{
  "num_hidden_layers": 9,
  "vocab_size": 512,
  "hidden_act": "squared_relu",
  "rope_theta": 13100.0,
  "parallel_block": false,
  "optimizer": "adamw",
  "beta1": 0.9,
  "beta2": 0.99,
  "weight_decay": 0.081,
  "lr_head": 0.00843,
  "batch_tokens": 16384
}
Each number is 128 + 32 x the weight over its row's rms, rounded and kept within 0 to 255. Layers, rows and columns count from 0. Numbers have three digits each. The size before them is the row's rms in percent of the matrix's.

# q: layer 3 attention query, 192x128, rms 0.101, rows 127, columns 0-127
# k: layer 3 attention key, 192x128, rms 0.102, rows 127, columns 0-127
# v: layer 3 attention value, 192x128, rms 0.0848, rows 64-115, columns 0-127
# o: layer 3 attention output (transposed), 192x128, rms 0.0836, rows 64-114, columns 0-127
q127 098:096133087125159108150164117143130148155181150125102059127114132096096141164157122123094152097124133215199165180150167145131156114109179186180077101133187166160154125126169053061133068107096167087106141154117144131192083110151135118146124176132131151161120115113174138092155105102151088094138114128060111131146168137138132138149161121154116143155153187127148118134127123107201124151196
k127 097:138145113076105151099080164127147087119132184172089149115104131121130102114074110136165206105133081102095181090130110112061121124124178100122099169109094085141156206129096167143132137163153143095171117139110151094169128073123174130108159127161121123088093106086141114091142083131114080107105187163117112161091122166122128108137105149107153062153172110055159147119168093219164143139113
v64 091:121031076134116114154164167057141052145132095117140156109127139167094163126156117121165096120175147113121135119072185137112138146097152144082147148170087146116094106139128099152100129108120112182112105133143076104111164137126128141118157210101139143229092142099169171096131124121092123093163146087132117109124119073080109134130107202095116095176080136120088126125152139083170110083078
o64 090:141205104114146104127121106138159121074098100059118091128121054133151103117098100189110098107181140160147094157171171115178144103148137145147098143075153108177143134104139194131120151084108118153133099156127161143132163113133133093129094158159112162102126171189163108138138083165134099137150134071138078165149076138166129144113078158087177157095110108178201188127142141112122172132205
v65 085:122100134194108101182109125045105087137114115070108127169125115111177167119139155141152100159159101128135109120092122150150080162198156168149129118113143151131135154085129174088126098132089152063213112137150147134149141139154119117117231109125151127193117072145096127172116151138112146130109093161119101191133060117180105091173127112125169131099097162169141113143154142101094078087086
o65 082:175110070137132075128132145167118143113143171119084117115163116122115110149154076124127119152110101121102108141172085089150098134145124125165141123211096116105184150105169114185091107156113191133124153141121156116118184172122119121115092164040161118161101085176140155138151128137117155225121102082120112145141116175200108113135193163122183106169132076113098093131050142134146099087109
v66 093:126104166188063142105183122175175192201140164139108079093089107105108116073110119160127135160142112195140124129086098178122132140093152156104110123171115136104109166131071161076131128187120128160116134180117145147125179146112105115119124154093108158132089069159147038162161185104105112128129162106096122104191141164144133126125114129121163123165105147174156174103184110117060110117113
o66 093:113121135135100101113185109154210118103129138122072168176146129154115135154128103171159170103094109058138065148079145183153083168076174087099111131185144156106140108030173119163107077087116160140162177151082098121160107140102150072130177124133169065126150192116131154123147128089141132160094165145108120139130147138094135064110100140132174104152130143111112138108119174173144138124153
v67 090:156099064141152128062063110105155133117159089192118168135081171136195129175104142071145154182093035155179136127108147111132089128113105123155032167118120130165157085128160180121139087171147098083120109141121115121124172145149167144156169153115145113123142181128137124147122089124050140129144179123205107110154136108136117153091114121158115160125141127105169144104132081100154144162137
o67 088:121171120112108151143173146110080123132122104159128148189150147141123121132118107129095113189180185126142051096145145102133124150104197102029124150160116142099156188139131141062152152155126129204124123107126139120154134150143119102124123089125142156162161131091141053114129052147168097080147087157164107152107137173142149101140151089186110120173076087113171177145152115059106108090121
v68 094:117126142135106150071110112109111140121093118137129123098122142124174174165118081132085075151090130171163105119163093096136143112138109151115222103124108131126159173112125158075133119108168083110109111090063097133148080197120112116125177087133145111012131102106098126136069129104118120144139130154181073055104028081114163113103154124151138148144180139122128135131111083152087156135112
o68 091:126127145140113139109126174073080086163119145156145097164143170131147115145101135119056137130211154144107081168130141101113167117080153088100121129117096186174164155192163128179145062125151118086193136125107074141145142134082079104133169161101097088168061114086140128051144109162129097086093065133177111123115150098127150126150174126146134151167130146084127107168142147111103172177129
v69 096:136125106129090094147060132065135105118077152162126196123150095098096067139165130155098199217108116099119146121201132135151153164134140113098092108153121135124149120146112124129126149162077181121091147095185133092117127111110147128124159131142122158112144172075074074116127168127134148119090135135144114144150090112136057144130181134124049153153134123087104073180100159155066164131197
o69 093:128172198130088104140158148148060141123190192169153102147153082125123094135075175124128070141175131141098145095111143105149097122138147071114160162110073142066057143192163155156117136106131111103089154123100128131121169122191127097076100146153152145087187102158137124085178186116110139161134194161166143124123138120139132132138132128114153161127155139114079176181120069099104102105084
v70 088:151151066096095104143109159168095154129155141117108128142054049087079171141093093109181134091130112129086124165217098184148108094128145119131082108132031123136124124093079120123124126138095130126159166070155110091085161154118118113087121120133134159050096139075099143126106150101135085127155108136125067167152147096109131087132151096169125087124162097140142127093173095081099093140160
o70 089:178139194183111083137126091111078148113104178158120116125171107133110151065120168118093190135152158088134132104079154102064101168143093104149093156218101088162108106149172088153112122124156180154077117166131167062149115131136127149096117062140124118136117118181149191118161122080091178145072146196125138110121141134165100140121114144077121126114120090163163101129136145137083128150087
v71 106:116164143156202095133052138151147100102126066190086117098137142145119137167132109138138191177105172143142143106072140169083136121127092140169116121172123097141099142197194152196134161113121149130152122125073079157108145154132135116188148147101103114156153112130185147133119072149149141148159094145150148135132190062082132154160095136125083172139160103119218104141102136105152147087147
o71 106:099116105093152131156081118109142110180121111121135146103130100066103137075100126107089086141153158067124230134165143182135149163102184195162140135098129146137136183141091108108139068131106107193154143130142161156169194122146054128137073139201124158106164124063132127165121113153162084135138148092169108097102118115090154139128138090221115117112118116136165090141117135118102124117157
v72 099:147106050058144123142138164230112188070198133114081133188064144118131140106117083126151099148117156162126141192146151161142127120073079117058117135098063132090075102155129118099151072107137117145153153083081118131145153130127183094134062148138128086117100151146138169150142151072109149108108121114104133134112113133155117117150110089151169137104159113098164146097081123097116156142150
o72 098:108116185161163147130180104103126131135074116172127100179121169107163140093152107131073154101172090099171191108155077128082138168157102146173133144144126113129047103113115070084178125070122159165119084131123142047130057170161137119123171109130102114125109132111151112159134138107121226119131121127080156099101166130144155081117116146111102083129084114145129116076121207117135142159110
v73 094:147036167104115147106150106124133129139177112099080154118109117109193118123131143116194098102143204130120108100147160119111107117113130107135118124120117103074051135145117108138142042108141124078203156140136173154154161150140140088104121129107154105148148125124131146165118154093125170194175148117140108136159121097187084128124140127116160207061118144133156152123139085117173154139016
o73 089:063062079162129173140156158112150138150085070162076087124088254144160129126128090154068160151086107090153082137148098108131103112089075160116111169150142131163129115146141101133121106135085153156135153103097167130119132117140136095159087175110165130149122172154134122145122098114123146183110080128120109141145116153174160080142088182145105111178117070103195126134097141200129124137148
v74 099:135131090104117151127175160196159131103127128115111091113183153120060131058099113189157215083134103137132146109121095089131142118140082106130074128176079133119176202196090097092129180140146137160092137051110087104140133127131088098157102105176088127101158150140137072107147121134132128121118129121103124125148168133167152090140112098131097025172123126103110143109118133119139095154186
o74 099:141150205099115099113129103100116094107151111070161184104134118105110118149168164131155135112092088116148150132048078168108171178089141122128125130142097162150078116136082110085172173107148173110175112130121099126125067133121143128112119095137129161070164138140117188105116072094078140120121202194051133111098186130126119149081127131075159091108144169151126105108160155145060104164141
v75 087:136097114123112175098088158098153112126133133092150195122100134125202104082137137125145148146090199107132112166189146191139097149163138169150139091101103129134124168164102096080137104187122109037160149158187156132135164175084114144098154105142118139096086143150122095129133162092099117169175114141138125104129144062119141137094158210135104158130154167146149118134166109151052154205137
o75 088:116135123168054130161175147097074144134126117122099089110149184172153122146111117122099126123208178121114109092127141081101144166093178089122112214138137171120128148163165155173075113114141180120105147104123129168179180197162132111107110101091147114112117180132105126129126142120143145161114095161206075148144134137128148102120085188095132095153125092073099128127102046192134153118135
v76 090:118159138163098068175121068103094141114109099160160144125097135185166096130115121132157125190092128115182124181135113171102162149116134175142126123088127122144102135066211087153113100110138128155090095109110035169130059070096118137086099195112110094160115171126131188132150129150120146157140116142165150154101093136134078151129134064130064164171131086090165144098103156142169120127141
o76 090:139133124137185135126083128190162185154112131169140131162146113138133131126084140073130106152181139141099166106163132103151125176158165114187105105141150170121099170164116141068142122136099087107114112105160124086071145144158103165146157172138095185131127174088238099169103170176112089101110098097130149125140150191103143095130129110183110162092191178171157186115150088123137153094134
v77 090:134064099100089110144088152143133131155155160131218086169058162175138116128134146124105152141119135127186130137162153125136069139092121103085124156120162132195061140106215118146133116108164132146119125164152106150111103125100115035164130168141089133122129191172174129115140155099136154102101086132160173134136110180075126137114067168079093143141134089147141092143078118181116158128094
o77 087:110112083091135137151143104104141117149147106113149098166069188145091128108103124150152080100227163182091173134152181101130141133204164103164100107094158174083140154087048116037078113095154092141132161130156110149139123159147129151101177123180137104108167146119167102137087156139108139111111118157100154079163153160129124108140145127126088134100187099114136194134113131123173125145184
v78 087:169106095114147093135083177079109128102112131168193128110119160151126103116114150154059123182147104142131126130106171122122104107176137136172123138121174108148194098143157068173120102134175124141134072174135074116141093139142137110088124083183128088183180127094155131155214165114128066137200175151108149093078109110101118166120128188099126124159118133131200142144101171090079128144124
o78 087:093141082121093123075124123211115133142132131109137154153067115138133096154085112122153082134210123105106204090153134161140129137166167075091134157088158153138168199149147168110108123113115111175178150131099113153129126129122065107139149083080093183107100092112115088115048113191148136116100097068182157128131071119139079095143099097110118112129131121141073128122142078146183114114119
v79 094:091108123150108115136079094068136115132112123134090117125123142145184146104147129103094108186141091168085100142095117188123177175182092153116082153092101127162097160085143113100139128141098153114146142091118105153138110095087144113127188132111049104132124116128095156140071198165099149169127156141123113128034039136065112180147128095159111158071155137126124121153144120179145145141204
o79 090:151139129146125139183135174146093132121142142170122123159197088132131153132073084099128125205198163141170154157146079077186107109138120163172131181107079177101137168190170121176166086145131142170153167145153128124126178175190114178110177117080144126164117132124134116109138172146110123137162133106138130120134188111116143097143209153149164167136154167136109164153164080085160146154154
v80 096:181213148097097135137109139150096085134165155141170068182066123130147132093124133134117173131122145103125138127126084118141130099128142145200091132143185126139154126151193120187107159153125137138196179083130124110097087121098116147121173095146059139094164172119117129095140135135175131126167106158185104188124152110134133187162100119149082120110099081139147108084123134124082079141228
o80 096:148102118105159122130129118167063087130113133155166177046120125110096144139130137090178119148156165111116220161104142142099127135147168114132110145113143111122134164122143084117108121115128132165075147154179150102101181136139088213119123148153168155140116106110148167119052181132111120120122183213148179058131177189148096147135139140109097092093119091188084107132119079138084162125140
v81 101:126189093155155120063154129099143144131157113105175240176131161119168130142125171100133169173077096094174091197140114152118156066127100134098140142113137149116186096117136091068161113183135202111178158126093144120131118119140140116160138067166099125068082151146130137121130172118126138165162098135148112130188100071110124154128084102161168116098157173135147107113113111102122143172159
o81 100:082164061123057175140160131084087124155131147160113120078132151172135117124111073133100103170118132148119160104113115085047121167095135116096153146213132120057140152187164092104160117139155141134089059132107130109121134131162121132139115088124157081170150096073129107138148109184133193065151136099134074136127155153111103146137124072138125084083123105108053141077121093122096154133109
v82 099:124162073127098111144120064159047104159149102094179139135122140144206149135134151144141141143115161106244110133129111134088111124118161156166084157119132126089103186095206129153111114153142079204126147130108135145107040093101134125101163111149096173067191158149107181132133157121138130164161067132149141129098087135171116133141135101138087126125100085136128111104092133106124104099107
o82 095:130084131147152106125073144161153117205072141156144156075135142141077145151114136122112129141192119093104117176142127086130157141160159116149078166148154131121179113170079119089086095101108098090110118134187127125022161138100099183157074198114133155148138157091186101107082167144103130118121129156106176119154183201082135118132159099123108094091152110155149142117102104143165180134135
v83 094:166123147129147127145142122132153096152136085034093079108143072139151137006102108136149170086118142126091134117123061114127136129116161111206135099115134124096163180070133108178113085091134160126139159144130136130144103178145106134129122114061145168164134146135068087129146093132107193147127106141105112114152186111199147054114174101141137116118094116102119151118159095102155149118070
o83 091:089120164171147105128110096126169146139117102115101163082109183163128140162185133101150183140000145073103120133137123109142140148100146145158112104135107069158152116118126157121150156127083178109150144126126116100074136138155179142124096137095141092136134136179154168106097089020105121147070115114066103170129121137132143150106087189159139132171122112125173090150103135184112088117117
v84 085:191104136078098077102095146106148157071123085162114094110093141153118107067126108182126043124133105142088116179073106088189161145126122176100139118108173145112129128106083087135129109079134140151110091089071076119140103108149097169127133122127140065136158169116095156132174142119125149120130163156133048119102042128134096118149143060142095123148112116088161138080092098113076168137132
o84 085:114156148110160157058159118176122158098147122198131117192123087122119095175136125152094164136200134143138168118150099134155161095117129078162142097093107161153063163172188090112182161115066119148172156140083123081072105129146114132155189136079093112119067070142186117072067089131133113123094126091128176103087126115145112110130117136118170169180122157125125147118140153143102133162105
v85 083:155186131109152166100159148213067122108088093131186100147166120149093174149131109161146111151128181153162102152152114082074153131111120137157160178174122119161140153174170148119162122194138111119083149103095102130131088166113124077104086102182142135153163113104174132114168100145141098114124081132088140139063130090160148155107060211088103083135149125162160097091105157098098121145165
o85 081:113113113147147140154082094127102132135098112099116151093110118120154097174156112150098096116190094098151116176184105188122146154131141119144081119090150166202192136117074134158124091079173134083166100123150126174163123145093062147167111121177104175080113156080116123183090162137117150093125129185153153048114126117061090140105138079104068071089093126160096148110108122159107121136111
v86 092:095109090102134039096099123144118159125092113125103128143135118131068150137123139116074141186123106156139145160083094177090111157099109075140129135109125105150108144070089191152137086064121168109102148132149028133115207051117142164155137103113082161149084096131165103112125114112144167113156124144124133113123130112074092131150133070154126122108108072058157074090107114104124184114102
o86 090:162138141140094172080114085112146140136168131198122104163118068098128127076111120105135141132109153118101163075171163134173081119130149112119140120155104107111118124157132127142112147122123141206151151142129118105142099109174093171094138128186104105152154099123143095115100157099085143171086160051072118076123131128069156156095146111197186143140176115062188159099158124082108153151032
v87 099:172124131181187159123205121164177162096152087155121146141156137131117127090168121149202121125076137120167140199103101158123130164149093128128091131123127144129152163148157097024147126110068191185165163086126161135140145084162100076170138157157118107089152121158103093141134111148104129074088151115127089129168107127151153094130157078167107140104168139133082126094047125108143106130152
o87 100:134151139114159151178158085119149151132130123138165125110179134119121076149170129142120147171112099147106121136123051110061147180080126157158129114193112107126059140103118064121217160175123114104121048108128135126158077168173100147166116117097169079110183123102132143117149069099059158112145170142075138165097160116138160146125128119144196095141146172157090133132109158093110091154159
v88 098:190133146119133132065151178135158112172169149145190100171119128103152115116131173083079170157143078148076129081171081100105100122140130091197105164140191128128124094111078172177123154111156149142118133129140160101108100115120072166141183149130139153128112113136151137117112144087146169107198151130106088044103149147098147146100074219102151111119090131142074096086150109159103129147121
o88 096:127137089122092159115146131123116088118136081139177140139071103152108169186129084192166081153077179171122138147083209141128099085114122106072119118102154075153188155125140141103085151145155152176167199136119073141118126130139105189113117140139156117144102147108065093063125146133103157111102157181168143126190093045124134159135115148130124134149123074123093166123158099098116167145108
v89 099:132120112101109106142172108128140140102149113114193114130097107168175142107124175145129148074140172085127109087115126104139149055123122145177154118106241137099149128088143060124151131068169077149153105077086134142127047182122146112112148107172120095113149176149176192124175096098132135135194094149140099152143125116152081128129148143098104077145136107141125090137124132143128064084065
o89 098:090148051127182135088107112128142102207080128152123127081059167145124156162125116167116110106166078167123191136133106133128193112101166172145105096096175145154136133132138121057063127126175134111141123127141102115096122094107087174163124147078151139131073128126147158112063115223118108112089103156133183161140122134153077139137090121110096129122158130150164097103094085191110142112151
v90 101:127104107135218127144136152118098141093147094174072186147134112100091084121122141139111163192108102170125141170172124129130121120163119110120206077109086135130130153126086105122123101093112122128106126145134068121152190117107119163127128095082174131180058042097127206129130081126155133153106152136075158132140131084119101124162092175140154159097111163136096074098144137044094094113139
o90 100:151146121172114117116144091094136155113148160126109107127151094101167144105183094108107125173155160144127216092125173142128107102128128166111131137167097079142134117159180142188148162142104185166179060148119148129174121181123127119112079177128058161099117098071112097171180130145117187153121099099159073115112070069117132108137122180139153126139130171116078136132064162166117138124051
v91 099:102111166100146152082196156152094093201176151113105109112131135140156175149128114122060116132100144111139117130146116151127096121103149130099200174148090125069180156141201173134127156173193082162106108132113121160123127167151095104132124123197110127149155189114184109111123137112130135136124155113141166156118187056130134095058201125115186105105109183125093144158165130126164103157110
o91 098:083112139123144155120106120096140111107098161049139105138108227120184076166146109106172159101105141123118096152113103114169137147168143152080144134072136164159147109138159135061122084117142201112108113205152101140169127119079141066108112126158106081162145174074128154120088147131106159096152094094144121169188119176093122189126103097083131105072094128160174087119175121125131116114135
v92 097:117120138183134158083148075100142154134100083120172143133105137132122132114093175120103144063115161096177114154176100137135130134175129149164123071104153115160167189133114131110111200114180043150076141111128049132129091129130078109119138125143155128089152113146130100125139111132126152151143201152212126102090151121194150106085147091130107117149140152094060129097072089125124058155169
o92 095:159109117172127098139133118116159119150168102129165144116146137112167100146182143107171193140142182164083104128108131131111167110072153084034077119151131160153076172173116166138150133163165134085148113096134072148130111122109108171113110122068121178114117132079156176072112074148097099095101038200124134170188162150151142166135142095111173150122169147125154139116171118140125160140092
v93 095:149147199130090095181107090113125129127113155109138063121167118128162101078112123166100038090104159101112141161136081157143084127122150139142194092094177152097175146020099067102123124106133156110172101127129154111117143099170079122130096062138127101149091167152088082128154129109155162127106123107110130163189125161125130053116128064133162144110132129091122136130159116157114184145110
o93 093:142121148106102156104131118131164206099169129141148121141115187165129091148153152085183135113060096168052170111118112103125121152147105116177137084142107103118103087147148099093103136144096120092103157122100115077080083095132168140153155064095123021183108099134148170139120159089111111172074116067090128143123116167111107153154113191091171152141152147083118082115094157158117085130126
v94 094:140086142156166110165114137094119090148091138123183154143093105136140094085149146164220184102099156133180124099186142105150139055073137114133209073120121129161097123108126095115129158151117117107196092170126133122148135156136108110167183090101129094136094178118144133152159083137129116131143090131094132102221087091119167083172134093152130169185150143120159133169120077099167129090128
o94 094:095134055104102085105133148096099149142135143041097116118124145177114171105186156124084124125139177168061180122109141128076119157129182131148132084208135116134103142134118152091118105123124086098140131085120135134121133099133144031145097134153128104144153110160125119185148074153154104135121142075099108122122134164179111137150104101141123100181159148128126098174029154205107165155139
v95 094:129164166129128155167102119136133144118169095190092097128115105144179093115139113125066128161067073206115158145144118204096202131126129100164195154121133137142159156105115124109096176144114156084086169161076162173133085129150084084163096113131134094166154152163136109169091163166148150142114147101106148112042100157098189076155131124124130160112158131135111090127130114176187133116158
o95 097:150086117134152146104136101104147129202133158093105140142141176108122165168114138100161140171098146088126231137106109159162093133151124176184084081111111133098126178114070122130157090166140125110140151125137099125085139168133117128121127052130105079154164155043085108153151193077099148101160106061136132151136106118107119144140169146142138179126121209134062113162138180096134131167135
v96 091:124062158142120214164082123145156137112111123100103157064098095156112132118180103145159099094135159163143143128113152170085134130121149075093132131164074085133086161165124135133131113098112150114072124153133123143124098159126128065106061176124127124148175070145230117127132120129137092084126107105122168158137120107095144111139155192071131109124160100097133156163114157137136175060036
o96 091:130129140165173119140118129038157122164090074097104112127118178133081112083098133147107115071188104037129144167159153177154126132131089172174121121081151148155109148042092154174093084101108094100147120127155102159163129120132074103119090133130110121075170185165123122197102132093090129148127100059122115124107108082145113097098114118124120171112159145123171117155121154139163104127193
v97 095:126164181105114140168124151077117117147142166116141149188121159141193137104152126121150174161077149096175137197154128111128096114087156139141133105137120124146116079120225095120108122158133157156224166168183168148120096128147174103158157083153053130165066137154119142124134154142139153160178083119171218172153141146122140126112116096126169191116141139133129148089121115138169086117136
o97 097:108086078096103123151126117106113111146113141096136121114152173129142120104174138047178129156084126142092169114127149110072095151176158149181101153180155089067133173095095113102120100104127111118085129078156180149087120136150136146138100142139181078206104133099163122172100169132135146112143148085109131134176125238155139110144106145125096080055143088160086123136123117163127133077181
v98 092:079135111148100089151111168131155101154127143126160142137162140102078130159125145149059234161168120131103129107151134141109116144131129055122132086148137108112138086159114196177127180122110210138117100146170153149117044123139122073136153072099113138136076087133110075136113146157178134147112120153116181093069132139125167061131166106102174091153070113138139146181137092105153137102098
o98 096:141072128108084073117061128142127085143167157092113129132124107109114128112098169095157119078029111088095151122108153134088087114187108116148178103156088128097125164103126151114127104157127142137165205097121114204084115095112148135058091125146125133139160091159097119075178116081153211183116147082080110136187129117133112163132150076140132166101165094088098113104134140126137115114115
v99 103:103118136138115076189160112182178113100205148115150095153173146108094107168063165069118162109154068134115148126111133123130130085126129113088138116124191112119129050160091127171147170090141151124136124149152196137140102089163143068121137161113118093134123041190117124121090120151134145096127146130096144105117141169141086128158058097122185110112097110142102143125046112121168117178091
o99 102:115092092091136105140091133134154106155177131137137146118097114083112157110125135125157124115004069151151117099110137152085096096155073148086163097136092110092120140075069110063150159163127084160099131097120110121094068075138158200114152110125133138111126097155109138095195089112105201147091137123067117128150115104148139128161136138135137142138144124138094089028148179102172123125131
v100 101:165140103060110043163121146124098083149095129171147146147170180141092146162050120127120102143108111133151131071185121029151068157134131107154124131107090130170122087089146128157126147239156105162099097120151120104122103118129124104124131108151142114148127208097123157125115116155142152151097113126114142126103131161081135072109074137141142153120080125111141130173156103110199097176167
o100 102:146117143088080097159074159151112168067191157090132136181104072104139106148149162088120082148118145174138085137081136083128123091232132098116115132138087143161157126192067141011163174131151136120130149124128153155089101137076162088126102081185092120176114116134130122153126130143150151095115124156107118102158117162130079127193139117121089138137147102152135165145135125124091109128089
v101 097:112157138187109104159137132151119178137104116136135115178161159116120116186170092130161181177128084102175125135130156194108108147110154155076121146167126139138095129143214155105100126175129120095123130154098087132103163066108202134140127188105119155180094127137175096137106186171082122121145085114137206066114148137120169164147110144135107176213143139166137149127126155125128152181175
o101 100:142108132072099123159114143149133139079111165086111143152186089106171160108098153126143090126125140111088089116176153158112090240105168090139108118179189133075131133091021143111124102120110118132112126104111121153106162136173155078125153134156125160115154141128156107157177161122148113125185160131169123111128097186055191114121150103168138100068124120164126163120150134095189150148165
v102 098:086125112114092091114139069105095123129112138162124063153157133135113114145148062119082034099109141150134124089157120165138151074071162156060210139155160150030136153120121155145129159141153070083126153096101108136122120156123184107127160106170137086153125109108163075123140145120164100119170115137154131122129199115132120147141194145128183131154128164130139100121113155122085074180175
o102 094:110152129079132137113143178156132065163158223122129133090132165095203132142164128135143120061144070118083161162147111192162127128119129164093126109100107143135115113130096092162052076121133139123083109167095131127130134089103090102147205120159108132169078111098131167143107175161150122121128102154171170150153086177095108146124079137121145110124101152134176087111161141107134218172101
v103 095:129134127107154186180130148182177142135151114129135134103173087123150090107141099107132155149132127169116136107134148162131142183149132133118156108195130102132087108234116125109138147188117167100091152167132195155139113139099142124116144182175073159153136050142223133125080115165150142111145086098104147156098095142122115164157073186104196163096147110185113076114141158152149131149137
o103 092:102082111122141125167116135069123089153139132101126162108155122048127123136120114166114076141131094098201096131136150193128091096130118214163102160124165168112141148076083162149145070135137119146110135097168099150120189169121102132104080154145148089059123164138054102187144189098123190173112161145188112107118112074129145089123149151087119129120141142136067108115128118147165121112175
v104 083:102098127148151132117157161129142093124088142157169054066133131115099132109105140171186108083168127156111117160070130089125113177102110226157119157133166137145192128100083083166134166111131075141141122132159095104144121100126090179101190189119105089072134071132106164107164128127133035099093145140149131098146127151099117170134131141131071072131138097144176172093144159143146112112158
o104 079:153144133103140128110126105195141114087155099068150134125142052135097149155118140162132203141171118166134117146086113148142163102152130088123141143104130127201147121069183121151122142128070064152119112120152102091182123122081106175158174121111167196073056127174141121098098104187151056131078169136142109128101193105098113147100142120136138114154125162102129156126179108150103119104196
v105 117:114088135116105149147180122190127158081173129128051188163107085101129142144119148104165163088132132108155136112190125166099120111159136086199139139090125130094123139115093036120113129161123098001183154103175117114143116114092162123070105090081157123164077152169126149145116136107138142161139088103085162107156152103204122109134148132134156126141136125162100132113184104117143128131104
o105 115:208103118172114151164134119068094170139112129122058150087104196127166199140110160102102142134081099111130139058087094123086091192120089137112076126185162094178123088108120132118096172122137211126106098100123112139075107142152197127101086109080113167119160146151123150152179164109104129201127107146097105162129113150149127109133111134146118089130097126127138118114123115197111163161121
v106 091:088184183149165102094069111100101096090118113129128152067094099123127112142149126142065131155119168130105137180095160142132221123116122130140127148133160138107168124190098130194122164071116147113124114172066104145115152080134148207139104087085130139139118098122050079134151107110127127165128176129138151091105128109121078175116157088140116146155165129097161131168130165113092218099156
o106 090:108120154138120153093152121152142135169117128170132109110134121128130101106070143101107146111132132117140170070175151147161106095104138111093175136069143121092096144186206161203129104119090086146136157155118126098125192078154147126134162128113114176094156103081123124103134127117196048135151142006159133135104143115069166143118115099178133158125060159086063100110118107118138131133097
v107 102:124082179096147119129137104100137152137140124145084072103183169148091140116140125136137127027140092168150146095048114075121115100164096121146121112096130108131101129153098208144107218101130113144139122175063136124118224116128110117164175113125130125134160080181157134155125096151122094112148155132115109069128148154062132117165133132098107105132064113101120137107066111103137064096143
o107 100:172132052083125112061112126125180071132165108113138134113149081063065206129193118141141138117089136123116082144123118190168167069093146159116127116104102101129133132090072087105136147162105098169186135105102150170168079121105093129187124116134094154140118105111092190103094080089137112111140162090099140109130115123169154133136145123141197129142119178144168086131115153126153158190141
v108 096:122157147140141148080148152088084136147084131081144136135135149120075218190155155109068188164188105110102141121103137066114177127168109051164107132164177107149137075113144185106116152086132150165141142117111062136098095114132139108183165139113113147138166106168152141123065146163122171140166092096139161092162109176100112143105077125101152146164089150170111132168086148144156092109147
o108 093:100073073085145115110139114100118062121096112118120141146125064079137123102115108120185085148083139198094097168133156109141073096095106113102123078134155086096181118135095115147146136087182131115172140142128127173103144108130103113143094142123161184153151100102108175087125117163119090115164184090104157098167104083138126165132153036191098169040145105133123157135177132101124121135168
v109 103:095123172119103103135119168111103172180106184125109045107106121144088203145141077152120143079146170116124124191153114133142135150044152133126178130137136116108142122111154136104116155103176095153173118112115026145113104127122138150105171130152080100109148182119154111120086133121143122082169122112148160176113166118114099132125217021104133100149128110088132169137105126132162099139171
o109 100:122108162102168127078122108136113105093116156112129105185141137103154118108152194080179186090131126149091156111130108118134097166164133098171106090096154152156091125119145117106117073093144145139077140156150117090115103061131102102129166146118165152159102136143176208121068142114125110101067165092111151110167148192122155189104134054103136107078145157162211082113199127153120144126164
v110 090:103104071125134138129084134147099180111100106077145109116176132154127174118132130181133126146123177137111096126032174138178087093094126160066143154123118115142104096144185127081156136166160103107109107125053121136170112186109198174168157152135057107192139104138181167142173101115094128146118101119128160122057130114135099128136108152179118115131150141157142097134111146131142205081174
o110 090:039177131109169157158116144112098098098120103112104124114116100133167133125151123150070118108223099114159120142241073184164184133106192163178106149096159175082131123142111149121125083101122131126162128125155097125142141128102180116168115131111115112104052127114107101155101159167167134136158105088167143120078183144077111081137164108130120117154086107147168128105131125144192116115137
v111 085:077189134136162184093167191186124184113119141131109092139103115084111132145094093139129178059146118108077120146157132120128116102163122131160120091130132131108154103146115176143123201107133065120140157125128140136103117159099137094099074115138162146069087092197142123125193172170135063190124139123117116102128196181134219119112119120111137122166123133145147177118151078141123066108146
o111 084:139037135136136063121140102110151092139106134086116176102162126093119206099147153134154196089041153088085108096065122165068143153107084117121115120174154094166107087053128092114130089138157153116162140108113136154156085151074151132124120057109119161131092109115099168077137112137221140124162130184134138115158126130128120149104115118125090113059117120117109100122152151144134126102134
v112 096:158185124139141170104066168065147119122090147152145092117132157148218152104119090068154110123118152145129136119162106092130108145108131092160124151113114100181135109147100099110122115152145130106140144097092127153132074220175156118127134101153123080096150115099128142169079101113155123120147146116149122092104051174092227123138086160146156198125182142078171173085138111140180153115152
o112 095:132106146113102146139127170118075074165118067121162167172144160156105118116164137138100096174170143143142172154118127123090133131116115138155061151125118132193164211094106151165153076129144080123147150110142108124127131118128065104158124091112134091210047136106081104185095125106181099039138070129149118136114139121159143100127164127157091149157150082109084123187157167103109139147168
v113 099:070135131180141062137162181063179056170104156121181168124186142165130166104146177122059160128136133086135103149127154160093085176168098144125101151124127126123160134130150105119139167138149185119155092098168098157116063120128090110149144112222095115090142160105132083138130150090135099130142144142124096114097073113097173138128156085103167089140158139122119120182127149153149153125049
o113 099:155172095119072130138082147150143104159171165092179138139077132183111057119072122145122098110102113171123153107129080064094143171157121136150164153135146155147125185151142141090136073165154112122142166156127086158144141093141072122096134138119141090140161117161109136093113145197135137137124130053114094183192136120156133202092164076109167116115181106107075137102171054099146110115141
v114 094:158235120122157120052109117145109100183182121147099133153127178101104112127102121115126085134145087120049091194145102121134141171157139134143140131074083128142120117125142164183141094126114159176087144146177183144108114094135062169131152116136190087064154122111129127132089151168145099133107159161117150149100172120102204124129130141131140096063079142123128124131126115109167119209105
o114 095:101112128128122126130108128189109157093138142132137138124133091132126125149139146109167200154072198128126114171072140071100117088204043144125186132119066136121144081141125089166195176192094156122117130187114182147130114168125074171128117124156117107148138108108118087130123075103104216081146087140157084087152115078092108154103125100144103134141139099128108132101164106104144132135073
v115 098:089070157151121153123192083157118192123092139176120170134116127153063147158107113154131152115126044177144115130150104102151142125140133100119136102127142111101193123188084120052132104158146075055089110105162082117138091118076144111073191122146079089088117081148196139126099128137127126152140118084161157168176137130132092128140164118108208122118137155143111150121143144144187097146152